From a checkpoint of a small transformer trained on Wikipedia.
Size: width 256, MLP 512 ReLU, 8.46M parameters.
Training: a variant of SOAP for these matrices, 322M tokens, 2456 steps.
Each number is 128 + 32 x the weight over its row's rms, rounded and kept within 0 to 255. Layers, rows and columns count from 0. Numbers have three digits each. The size before them is the row's rms in percent of the matrix's.

# down: layer 10 MLP down (transposed), 512x256, rms 0.101, rows 488-511, columns 192-255
# up: layer 10 MLP up, 512x256, rms 0.11, rows 489-511, columns 192-255
down488 103:111091091106072187101115124106135130127079156183090137120096108193164116123147108186090179132106192123191117111145102101161156077103090149134111113099094136171152091189144138153130192116115204
up489 089:109171116137102087161162144129086123120128122111072132166162101120143158157122099131112104118097073105105121061144089104123086147117114153103098094126145181172111132108143181091136154113148113
down489 096:100110137138132123183138133112186130119131170106090177126149162227121132135137160161111086099146165129073093134077103072128060110120177094097119106118105146133125092142098109099151165143154168
up490 093:127176121131139116120161115126175096097113184116121140130107099114121168169135095107132161099144116176159090113103150095092203130183140104084083144168094106152126141154166129115147174103171111
down490 088:081152090157144086127153148118139182153136034152137168118176107169148158166140048092062140172151167140167125113148165159080132132131069117145078136115139089154054105094156147097062108165101109
up491 083:093164148144088148081096072143110136074093096157112086133147063125134145090136196112148110083135095136140145170105139127159169087088098101145163122085133157104084144195111075141207106123153114
down491 072:168122145127162112090075106119132117131146139123103192148108124124108118147174098138101090145170098085113145058102125101126062147144061144140112117171133126136080181098077178116104098135167146
up492 097:082087040184135141096207168184173161160175139138070154144087089131150119096110104173162119127091093149088211107129150099096127145102144115105135087182104103121129154129151131139160146132111132
down492 106:139131168128192143094174177100192077141097175142150090172095096058153153131115174108211099138124118121089159123095128140069138069122097133129142095088130123138062127159064050085143159119165115
up493 107:133140089133171144048176190102128077105110149104173157118158108117158113124084101067120166140133133114160172117142047042119091153167126159129175155116140140113181140216196164118126098167144102
down493 099:126137135139120113138107120155105153206113094107076135121113150168102189070126074107115157119167186104159101130143098148122068168096108166099118128068126140107105108112140160157144114173081098
up494 079:169132197114127191126111136090108124117134192087076110165118094124129115142128140137144103091089184133092133165117148143125110148170148139110152124138193068120106177114185090082110128168156183
down494 082:165109148108128110100152137098102096158081157170107127164166084148152132049115136101123127106145141171107081138110075158121134133155137109136101112171142146176183158128171088063179185121127116
up495 079:117097100124095107101106107138097059168146147120129043173129147173136174201113155137071129107147110058173079156104189119097130028160157113148165099100101168121101155179142102148125091137133112
down495 065:166108107096162112097118126112161143137108118152133138084189114182224139088178120085163183117090105164131147108107181088172110182173130075140098115104169146162065134098135174109173180159137115
up496 105:138164097118137162098132123085152117085040149140088133124120127117156085149116145153079082103068131185130076128130117048128119123144113144138087070143129165112146083149183069133118114069162128
down496 101:144101085090120086117158072155094045154113179119149153092144123129126124137096163167142079152057133140091109140118095097131184165102081132253135121181135086154133139107126092050113156155154131
up497 112:135121155107149131117089156116158137115159083076194152148164174129083131166188168142164216120100099059117143171131144132140138137175151127123101108164046164161104200088142140151121166094103095
down497 118:168106150191131055149139127125093080184109119105141182115136118117128093123099149094121102124090141102170153124119084163136151145197092070145136147120119138132138111135153140076087116100010144
up498 109:129090145155078203142104219094108115135131060107135102143162105099146118108134124145155113146147140146131158162120164068117150144172163119139152104122116111140167140104162140132177109120161153
down498 115:108112137142179115158094148099151116101105138096150082141128155155171102138048136130161041140104145115107115068161138178186173126135185124100114173157176088144150026199102166094101133156172113
up499 109:175140129125142100075124129134174130123120178164141157130096105140121094123083119133191105102133139125136104130102148138140144076160111084058119171124083138136165173124119175175080102136176153
down499 117:169089084127186120132141080185141137150145138096169127114140112148137072075040159157103155118140125107113149132117138069132125085143139043119177156109131181086155136101089135164137179144170110
up500 103:095127144142091124085126149056143173128097121157062147159147156116124140083114170079197106127154140138137092150073132142137097147161137140130137163167098096153111151087115122106156097110137141
down500 099:146127201106107128137139088179119172084126167138100131158155151111111139139107112142069143124090170056099125193159126110065124173146188079102111148155072103101103111166137091108121135102165136
up501 133:150167129105171139106190140160115068114134092124140142177171200114098100112102096099124133125121138116130127167114114121131168174127086115110132129156137122153110161113144133147079109154155105
down501 124:133130110120142152145180134130116027123131118132097153122190157164118083142135122130162188114152113183056145182120077093144177175139176123120078141119134070132155126124111137089151151140122112
up502 109:148123149125099134121152170093143119103126096137154139128104110131128170057142159165128116130093114132076110143091139150098067141098118143107125121112127159121137048159107106115091126152141116
down502 099:132170155142145176015135132104131175148127146164098083081130099173093130175172115142130164150128136193110149124088111193180143149125144108113110147174118128105085136165139113144167159184062083
up503 108:137102101171150111121131123126093129130146074128118136166136127115136091083117150134145045112125091153134158146145146153233132118111085107083162062180176099125147154101123099088118108162127120
down503 118:149123138109132095135150129157111153078115088128153143088107109093125097118188048060119120083151140069163092100109121162082137191153162136112103190056094111132084139088081200127130139101109133
up504 106:085142107104144120144107178156195160139094113143105118180135103123151120105141170137119087134147088171226099100156110133143140131171104140125102096092130151116136074147115111094070131175111127
down504 112:104177124157145152120134123108132192174198125102170135162100116130120070128127172125115139145079131133162120177128141110109193160162114140126160121103132085137120137078164138062141079142109101
up505 092:107147145130148134109177131155140159147153204110115054122114119106085214074140082167127136051139170147061044150141096116139110192203171127078139133214117096098092119147145095119132106115146120
down505 093:158127160087123104070180127097127115190131186143159126119161113033118053132134108116134128133074146119151095116144093110132086176129185187178142108177113129166121105155114115087159130160132185
up506 099:122159155126130158083110099108147109146094135129110127147139121152169167145089174161180126105109119146120134101166106144181192130059116077108122140165125174161188108132106073064145069143136175
down506 100:115141145106118119149151103115154091146063199119101165112090156089106130124116167126124192098103119175098110140089139133124126036116131141077165135148168160143122177125137145110126120118107088
up507 109:101144084130142169143070173123147192236158147140087096113119159126044155126120170107076181150156095124145142145147148091110111189099157141126161153143052135145121089143067133156174091112140102
down507 116:139086141065165128136153078157092129136141146122121107078148103134114134176144153141162154127145195158126175175128142131217173163084142152126146157100115155120081054158162190193139129088123162
up508 110:134168109164160115106165114116169128191150148107188160154107203134086135173046159104140116134112160155115177145087155069163124192174161163140070129169140068076180093103118089120088144152047115
down508 076:127150127131164169101131131063108137142107165188115105105104128124108195135147139090129141082166152090144154152047116103146126088096186126115151144089113137111163148165108126187145122121087156
up509 085:113151109149145118142143144048102139083082166151145084164119179171118130188095126133175101124145148191120154139149166150137082107175118135139154136169104161138126099148127115107148064086184160
down509 078:136084127147105139102183121153166136178140129201121169165122121167083164163123113090120107133109118099091127147118116143162152094075121076116116125103149176150105182130133181170213134145112119
up510 105:144152116133077126163101163088137081111107170120133117106140130187114205154120134093125146076144104075079151129104151043093103155176051123151213075172073175146188108137144112119113071167126093
down510 102:088133156147095131085135129106130137085110121176156123162189092118106107111160050129145164109075141170119115106164071086101126165108164105104126123096109122142137048175117154195185116191167073
up511 081:070129125113092095121121116157126104101157089140128096123075076102112099131142114145086161036084183135092101115120188106131172113133157105110066121123087152136156148168172142085149168136175162
down511 072:151153112136184131123154073161129141205115140081129196069212093167154120137093142119139120151108142122220150203114075150142100173103163112131087131134160114154150108141118119107115115135112179